config.yaml
num_key_value_heads: 1
intermediate_size: 320
max_steps: 6837
Each number is 128 + 32 x the weight over its row's rms, rounded and kept within 0 to 255. Layers, rows and columns count from 0. The size above them is the row's rms in percent of the matrix's.

# layer 2 MLP down, 128x320, rms 0.114, rows 0-127, columns 128-159
size [ 93  96 116 103  91  95  93  85 105 108  96  86 108 108  92  99 100  90  99 101 109  91  90  96  90 109  91  98  94 113 100  95  93  93 109 109  95 106 150  93  92 101  97  95 132  83 103  93 111  98 109  95  96  87 135  96  92 116  87  98 103 101  95 101 100 115  93  85 101 110  94  97 106 105  95 114 100 105  93  81  93 103  89 111 108 111  98 101 104 100  97  95  98 107  96  98  96 106  95  91  99 103  96 109  87  96  93  92 100 101  98 105  92 113  96  90 103 111 117  87  88  95 101  94  94  91  87 105]
[[122 131 161  67 112  82 147  52 184 150 145 126 169 128  96 125 172  96 157 187 108 137 109 139 111  98 181 172 163  96 163 115]
 [127 152 167  79  93 202 137 113 133 116 109 128 201 123  88 152  95 173 177 103 115 169 120 167 108  90 150 125 117 142 149 143]
 [201  80 104 130 137  97 149 160  99 151  90 134 213  76 111 129  86 160 143 136 129 139 201 134 141 105  93  69 154 148 145 110]
 [131 127 103  50  87 120 145  89 174 178 106  81 176 139 112 185 115 111  89 108  84 125 109 131 176 151 157  81 148 122 189 105]
 [120 145 135 150 129 141 139  61 124 182 117 184  83 106 142 110 123 103 105  97 101 137 151  86 130  86  97 189 114  92 217  50]
 [106 124 113 116 122 134  73 129 136 130 139 124 141  88 100 149 101 154 137 129 114  81 100 150  76  84 139 138 119 112 177  98]
 [164 100 150 129  98 107 164 139 171 111 112 146 135 137 119 207 174 150 146  60 153 151 108 147 120 130 184  69  61 112 101 162]
 [122 107 121 126 174 196 155 109 133 120 151  79 170  94  61 115  86 158 103 114 176 118  77 166 170 102 143 166 140 143 139  78]
 [ 54  65  89  41 144 121 139 113 136 126 185 143 161 101 139 129 129 114 100 101  99 101 138 128 140 130 107  82 103  90  98 124]
 [163 101 156 154 147 138 190 154  92  61 192  74 152 187 129 142 125 147 151 120 156  87 121 147 167  97  80  93 211 142 153  73]
 [115 174 154 133 150  69 140 123 154 185 105 183 121 116 105  75  92 122 127 158 104 108 158 139 119 148  89 121 126 105 107 140]
 [106 115  72  90 144 165 155  85 100 120 135 171 100 136 146 235  64  98  86 112 144  42 179  99 143  81  95 179 120 170 118 109]
 [131 176 148 120 132 154 121  92 148 141 135  74 132 136  91 154 135  92 142 111 151 131 110 119 148 127 156 148 124 144 137 150]
 [142 145 124 156 113 145  94  58 122 128 107 133 134 114  99 144  78  80 150 131 131 137 113 146  81 118 199 129  79 157 140 138]
 [150 101 120 120 106  87 119  56 105 136 128  99 101 131 106  82 143 164  88  88  73 175 109 181 122 111 198 105 194 132 102 112]
 [141 108  98 116 112 125 175 192 108 127 147 169 142 124 153 200  99 137  77 107 110 122 195 139  94 135 109 130  66 115 151  87]
 [142 105  78  75 135 123 102 131 106 145 151  93 153 119 160 153 146  92 104  89 153 178 185 164 181 139 132  36 109 127 163 189]
 [154 169 124 114 170 151 127 120  89 151 105 136 172 123  85 188 101 161 154 193 225 120  76 116 108  92 151 134 179 119 111 150]
 [154 122 138 120 141 180 223 131 144 125 150 121 166 122  98 134 116 113 166 113 167  91  75 126 141 110 150 170 134 165 140 109]
 [108 152 149 161 115 152 140 119 121  53 189 142 120 131 102 163 172  84 123 132  97 144  72  86 128 129 135 118 156 144  86  91]
 [127 177 108 150 109 118 170 163 160 146 117 146  75 144  87 122  88 147 198 138 123  83 188 113 124 138 154 123 123  95 165 164]
 [109 137  62  99 140 129 141 101 104 147 133 133  84 159 102 129 137 163  86 163 124  89 155 136 141 163 156 184 145 122 117 147]
 [112 103 141 149 134 146 117 116 118 109 130 113 116 131 140 123 150 126 147 168  83 106 145  96  58  76 120 120 122 141 136  61]
 [122 117 114  68  86 142 117 134 119  40 152 112 107 143 148 104 188 192 128 108  82  92  99  84 137 139 110 163 142 176 194  50]
 [190 183 148 154 131 148 114 102 157  69 156  92 113 139 132 162 133  68  74 154 156  41 162 148  60 159  93 125  93 117 101 119]
 [125 171 166 122 171 122  77 146 188 122  97 138 112  97 108  45 143 153  80 126 145 203 137 179 146 141 122 125 183 147  91  99]
 [ 74 123  56  95 156 208 138 131  71 166 139 142 137 143 138  94 119 119 170  97 118  60  85 128  63 149 100 153  65 134 121 133]
 [149 124 169 118  50 154 150 133 112 184 122 133 162  66 122 106 174 115 210 118 140 182 201 108 156  72  90 177 147 133 134 146]
 [111 106 110 168 190 139 170 139 108 126 101 110 114 108 144 191 182 120 130 154 131 117  76  84 173 126 145 142 154 135 132 188]
 [105 119 139 111 158 146  89 164 119 129 148 125 105 103 174 139 140 109 186 117 152 146 142  98 129 121 135  65 108 136 126 133]
 [158 182 133 135 128  84 132 172 183 177 119  84 133 178 125 160  99 168 176 137 101  87 120 145 113 107 107  90  98 107  96  99]
 [101 167  96 131 160 142 112 101 133 163  64 124  97 117  67 126 155 108  52 185 144 102 151 110 129 161 131 152  97 149 125 134]
 [138 171 197 107 143 133  53 114 139 176 132 180 104 103  90 127 114 121 102 107  85 121 133 156 133 109 189 208 104 111  79 116]
 [159 144 210 109 126 151 149 140 121 152  91 111 157  94 116 178 114 135 150 140 104 132 171 181 138 162 127 112 103 151 170 138]
 [123 127 101 166 145 115 125 111 113 110 118 111 122 144 120 156 125 119 174 133 175  95 157  18 108  49 116  97 135 130  74 153]
 [ 80 113  77 162 139 147 125  60  71 136 113  76  66 130 122 160  89 121 131  67 142 111  47 138 198 166 116 158 115 118 126 163]
 [109 165 127 120  55 140 105 182 103  79 149 105 146 105 153 104 138 117  76 136 182 164 190 126 116 160 120 160 175 166 202 117]
 [113 126  82 122  94 142 136 114 146  70 150 139 146 113 124 186 204 109 148 117 147  91 141 121 139 144 125 118  82 129 121 148]
 [ 57 115 104 131 104 136 126 113 113 132 215 106  86 162 196 124 160 157  91  96 114 156 122  98 126 107  70 114 161 106 120  99]
 [105 123 108 236  94 130  73 123 123 180 133 151 112 116 112 121 106 124 114 147  87  99  99 141 117 141 108 143  97 175  79  52]
 [120 160 128 109 143 203 149  97 141 150  80 154 125 135  90 146 157 153 156 155 105 130 111 122 110  93 111 162  86 134 192 113]
 [ 95 116  90  70 158 121 124 255  99 128 154 105 135 184 173 118 136 177 110 110 162 118 163  98 117 152  80  84 110 135 144 178]
 [147 117 158 177 127  94 165 114 133  74 182 169 100  90 169 157 112 100 167 116 121 200 200 175 129 170 139 135  81 135 139 133]
 [ 74 150 137 136 116 134 154 133 119 117 116 163 115 137 124 108 145 114  59 155 107  81 149 110 146 111  76  97 137 117 177 143]
 [119 132 129  94 142  66 110 143  54 157 103 123 167  68 120 126 106 173 161 149 151 139  94 144  78 113 120  98 112 147  76 151]
 [103  86  97 117  82 162 134  47 164 124 109 200 133 106 147 130 146 115 110 147  92 172 152 152 187 101 175 112 114 155 185 128]
 [121 102 178 194  98  82 148 115  81 133  77 190 165 134  68 130 148  93 187 163 149 137  89 127 199 139  81 171 135 100 102 106]
 [ 84 115 162 126 109 141 202 131  92 100 163 138  79  93 148 213  89 111 131 182 116 171  97 133 121 111 112 153 115 138 141 104]
 [ 88 133  96 190 115  94 103 109  51  88 114 186 112 118 113 110 123 182 149  91 132 111 163 110 180  89 113  97 174 174  72 107]
 [120  69 117  94 174 119 160 196 138 186 164 129 149  76 133 136 135 180 125  91 159 174  84  96 159 142 129 120 139 133  81 140]
 [184 121 131 111 148 147  73 141 104 149 106  50 169 116 180 145 143 105 153 153 107 114 184 106 125 144 140 126  77 226  81 144]
 [124  71  91 105 129 168 111 146 125 122  76  93 157 125 160 100 109 144 153 128  86 186 109  76 145 131 109  95  84 174 149 136]
 [ 92 119 126 152 148 146  91 108 140 163  88 133 126 106 132 107 123  91 150 146 136 163 147 113  96 132 138 194 146 125  98 106]
 [ 84 184 116 143  57 123 157 161 138 162 121  97 128 163  92  83 199  67  91 138 124 111 140 142 155 147  90 197  93 133 147 100]
 [ 97 139 134 159 136 146  92 126 106 169 211 117 109 150 147 194 157 135  96 107 137 109  95 123 148 119 115  78 163  78 142 109]
 [158 115 137  93 170 158 150 131 114 135 137  51 144  71 164  99 110 115 156 180 200 105 103 103 152 127 134 171 147 184 185 159]
 [172 127 133 189  84  82  91 139  85 117  94 127 152 120 126 158  69 127  96 127 112 131 211  97 108 129 102 140 133  89  95 131]
 [113 134 138 126 129 166 107 178  51 175 147 133 107 115 139 154  58 128 114  82 160  76 156  85 161 128  91 148 185  72 134  86]
 [125  82  42 114 145  73  93 125 114  85 185 132 159 139 113 111 115 139 155 124 100 155 157 126  93  92  81  76 180 155 104 120]
 [113 160 138  91 217 141 102 132 114 130 110 165 124 130 106 156 162 128  93 125  87 170 143 129 136  12 142 144 122  99 156 152]
 [133 188 121  50 136 139  89 115 139 141  58 127 119 105  92  68 158 146  50 172  95 150  98 178  69 149 189 117 113 136 122  90]
 [135 136 105 116  89  98  73 175 111 154 151 133 138 107 169 100 175 122 141 147 219 106 157 127  80 137  78 138 205  88 150  92]
 [124 130 150 110 125 104 149 112 156 181 100 157  93 139 124 142 118 108 163 143 131 134  86 191 136 164 167 110 131 126 153 137]
 [ 35 122 190 167 127 128 118 133 124 126 147 141 132 121 128 118 125 148 195  99 137  65  99  96 153 114 128 165 122 114  95 113]
 [177  94 158 101 147  84  85 148 136 149 191 122 132 122 115 141 110 133 139 122 121 111 146 136 154 165 112 130 151 112 139  74]
 [ 62 156 132 111 194 187 152 155 110 118 125 107 156 156 143 148 131 122 118 171  90 117 131  81 109  94  99  86 155 166 178 113]
 [ 48 130 115 118 227 167 158 181 144  78 156 156 111 162 113 169 150  98 138 119 136 135  35 120 126 142  46  68 119  85  62  75]
 [150 119 132  97 142 143 156  85  96 162 101 174  89 143 104 105 118 146  78 132  40  94 113 115  79 127 184 134  99 114 150 125]
 [113 128  62 173  87 103  95  34 142 197 138 117 119 136 180 102 140 125 141  88 145 128 105 131 146 165 122 162  93 123  85 164]
 [101  87 154  55  71 136 163 109 185 150 117  85 161 160 119 111 110  89  85 162  63 141  92 148 118 139  93 139  67 138 127  96]
 [114  92 129 159 108 185 136 157  83 112 126 128 162 108 127 149 128 113 139 181 159 140 125 116 195 108  83 112 128 198 131 129]
 [ 98 149  80  66 191 151 137 202 127  91 152  68  86 126 112 138 140 165 123 132 145  98 110 103 112 123  72 154 141 140 188 130]
 [161 150 129 114 166 127 151 138 123 145 157 185 120  97 153 147  76 112 110 177 127  82 168 110 128 155 107 129 145  96 125 100]
 [136  71 125 173 104 129 222 141 127  93 178 140 154  81 131 219 144  71 112 111 161 107 181  52 172 148 152  94 143 118 106 100]
 [111 145 108 135 146  72 142 103  64  98  98 124 164 112 118 164 123 146 176 138 109  68  83 139 133 120  99 150 103 130 115 139]
 [121 150  96 131 129 152 105  90 193 119 162  85  95 134 129  92 160 175 169 180 103 107 131 142  87 116  93 162  70 133  34  98]
 [124 210  28 107 173 131 120 132 134 142 123  88  60 131 157 166 123 138  86 191 154 127 120 109  84  62 122  75 114 114 138 152]
 [141 138  89 173 112 168 160 175 111 100 124 183  77 178 144 130 174 160 116 126 128 145 164 167 130 134 150 122 114 131 156 112]
 [ 93 143 136 123 101 115 157 145  89  94 155 159 118 134 167 180 179 120  87 128 115 187 139 174 116  96 112  95 107 101 119 143]
 [139 110 105 169 124 163 133 119 115  76 139 106 119 123 136 164 176 157 108 107 146 141 184 103 175 145  80 151 119 162  57 192]
 [107 117  97 107 116 105 131 116 177 157 137 120 146 125 136  89  94 153 111 109 135  89  83 155  73 174 173 120  87 121 172 112]
 [138  63  82 105 118 124 132 171 101 156 124 145 144 116 158 104  94 126 116  51 160 165 127 102 137 128 144 152 118 139 100 144]
 [177  86 148 126 123 184  99  80 115 130  82 171 165 126 121 187  89 126 149  97 116  56 197  82 181 134 137 140 155  73 140 145]
 [ 99  99 150 215 159 160 187 151 138 118 156 215 116 100 133 114  64 126 138  99 108 173  95 120 105 123 121 136 166 150  76 167]
 [126 107 123 114 161 149 157 135 160  79  65 101 127 135 115 165 142 122 125 164 144 184 165 172 134 117  86 117 107 204 131  85]
 [ 94 100 116 144 126 101 100  82  74 179 133 144 143 109 125 107  83 101 139 103 178  93  90 107 146 128 152 140 137 123 105 149]
 [145 136  56 155  94 132 167 172 129 112 107 110 135 100 191 162 127 134 118 172 142 135  97 125 118 124 132  76 122 100 112  93]
 [131 101 162 154 127 128 178  68 121 138 165 148  49 133 114  91 155 155 139 170 110  78 133 146 180 124 151 138 131 130 236 141]
 [118 157 114 134 133  30  89  91 166 144  98 128 130 111 133 134 172 136 161 171  73 151  57 152 163 173 177 151 100 165 129 178]
 [ 75 139 157 144 156 121 146 173 129  90 166 166 129 112  88 133 134 155  82  95  97 146 182 112 110 161  96 133 144  91 125 103]
 [153 134 146 147 168 124 150  75 188 147 148  82  94 101  95 145 142 115 116 138 210 106  99 149 152 159 193 126 141 146 148 171]
 [136 145 151 113 166 155  83 162  65 117 124  97 102 150 139 135 136 115 120 127 123 112  91 128 115 175 136  91 177 149 169 104]
 [ 95 122  99  98 158 141  93 140 183 131 159 143 109 167 147 164 127 138 129 149 104 105 106  77 144 170 106 129 147 108 142 138]
 [148 124 123 138  92 145 144 165 147 133 133  47  45 165 135 167 138 133 117 109 119 123 139 122 152 152 192 137  89  88 150 140]
 [107 176 187  89 151 189 108 122 171  71 179 164  72 156 118 120 150  76  81 132 193 153 108  89 131 157 163 128 138  92 137 130]
 [127 132 135  78 144 174 152 179  94 175 186 126 118  99 145 176 109 162 131 106 145  65 106 127 128 103 123 120 150  89 113 116]
 [119 145 160 112 107 130 140 125 100 159 100 125 107 141 147 126 133 114 144 122 165 111 167 154 165 210 126 168 120 110 184 107]
 [133 145  90 128 121  87  96 132 138 132 148  93 130 154 129 153 125 146 189  91  72 105  91 146 172 114  98 100 124 123  72 107]
 [103 114 166  92 137 125 179 129 132 177 122 167 107 106 109 104 135 204  37 221 188 141 106 154 110 142 143  43 130 151 107 136]
 [108 170 133  90 164 163 121 178 146 130 128 126 108  68  96 178 142 181  73 142 133  97  72 132 121 134 113  65 142  90  87 118]
 [136 122  96 139 118 165 199  87 175 151 140 180  88 130 127 119  85 156 141  76  74 128  73 138 187 165 119 148 126 158 131 158]
 [155 143 127 137 127 112  95 106 143 172 141 169 158 150 135 135 109 115 102 115 148  91 172 131  77 154 133 134  56 172 109 148]
 [191 189 116 141 163 156 122  97 112 130 105 120 118  97 132 126 130 114 144 144 115 168  85 126 198 152 110 200  67 169  85 153]
 [121  91 127 189 154 181  61 121 116 153 167  93 129 144 119 126  95 120 164  45 156 105 124 107 155 105  77 129 129  84  97  93]
 [165 104  96 126 140 238 134 181 132  77 172 112 115 120 165  74 121 137  84 116 118 153 185 132 126 140  80 168 177 119 123  98]
 [ 72 144 127 181 107 168  95 127 166   8  99 117 123 170 104 139 134 105 125 169 137 209 121  63  71  74 109  96  42 179 128 120]
 [139  93 172 136 131 175 115 144 148 171  99 111 149 138 130 167 113 176 145 119 153 121 135 162 176 165 152 103 102 127 146 167]
 [204 125 148 167 126 148 107 110 119 122 105 145 183 112 145 154 108 119 176 198 196 188 102 155 140 122 143 118 145 186 113 145]
 [100 169 130 111 140 146 121 193 114  86 150  91 142 187 133 151  91 157 155 128 125 130 152 118 109 110  75 149 153 165 113 127]
 [ 98 152 165 150 163 109 129 119 163 169 172 108  57 127 119 135 124  78 128 150 117 116  98 101  72 175 126 124 160 139  91 167]
 [112 135 129 214  73 103 151 120  87  99 158 176 126 149 104 158 138 166 115 151 108 163  44 115 118 106 154 155 178 138  70 144]
 [116  73  87  74 167 120  83 150 124 154 133 162 126 163 132 127  90 133 136 130  93 201 120 161 158 152 164 141 164 132 135 119]
 [117 186  63 125 160 133 129 127 140 129 165 154 151  91 130  61 117 147 117 170 103 126 171 103 105  82 123 136 121  86 139 128]
 [149 120 123  81 129 170 177 154 131 131 128 160 102 174 121 123 126 131 114  78  90 101 137 107 156 100  97 147  98 100 158  87]
 [ 92 136 118 134 129 134 175 110 108  73 159 166 117 181 148  80 104  86  89 144  66  75 168  98  89  90 108 129 130 117 213 110]
 [137 153 154 141 177 102 153  89  78 138 113 211 123 129 158 117  89 168  74 152 128 133 126 147 125 135 132 121 174 108 123  83]
 [103 172 140 102 134 121 105 181 109  65 156 136 116 111 123 159 146 179 156 108 109 109 145 105 120  85  69 160 147 136 185 122]
 [179 209 142  84  97 122 116 113  99 106 162 125 108 116 138 140 159  71 114 125 112 149 148 141 112 169 136 159 152  96 150 169]
 [129 124 130  78 115 124 132 102 137 129 136 125  74 101 138 112 142 127 114 157 100 110 145 124 145 109 124 119 180 103 180 160]
 [ 88 108 131  96 104 140 148  50 161 154 131 135 149 142  98 172 160 111 183 141 106 141 131 126  69  85 134 133 128 122 123 116]
 [ 87 100 127 178 170 129 176 150  85 148 108 180  78 119 120 123  74 155 156 146 133 130 121 117 143 121 156 146 144 213  78 192]
 [178 100 187 105 134 161 106 139 156 174 176 128 112 167 167 122 119  42 166 127 123  59 175  90  62 120 135  96 128 108 213 137]
 [ 96 152 111 129 201 140 155 111  98 135 106 114 136 114 154 135 164 151 115 156 147 127 108 171 142 155  95 163 119  93 122 171]
 [129 135 151 137  96 144 129 128 160 130 139 167 147 129 109  94 100 203 158 117  85 142 136 107 103 128 117 134 127 121 111 119]
 [166 131 114 136  87 137 108 142 164 140 139 139 126 135 105  94  70  98  92 127 127 155 147 231 140 134 137 113 134 165 162 158]
 [138 125 147 141  93 149 150  85 132 129 170 110 160 131 151 147 160 196 152  91 103 154 100 134 137  90 138 143 142 123 137 103]
 [148  99 176  88 105 138 165 196 148 114 131 119 145 145 110 119 146 116 139 102 197 134 148  96  97  29 104 146 125 177 144  40]
 [123 158 164  60  91 141 101 195 145  98  98 100 161 151 169 113 215  69  96 151 159 191 189 121 107 123 129  77 148 109 146 113]]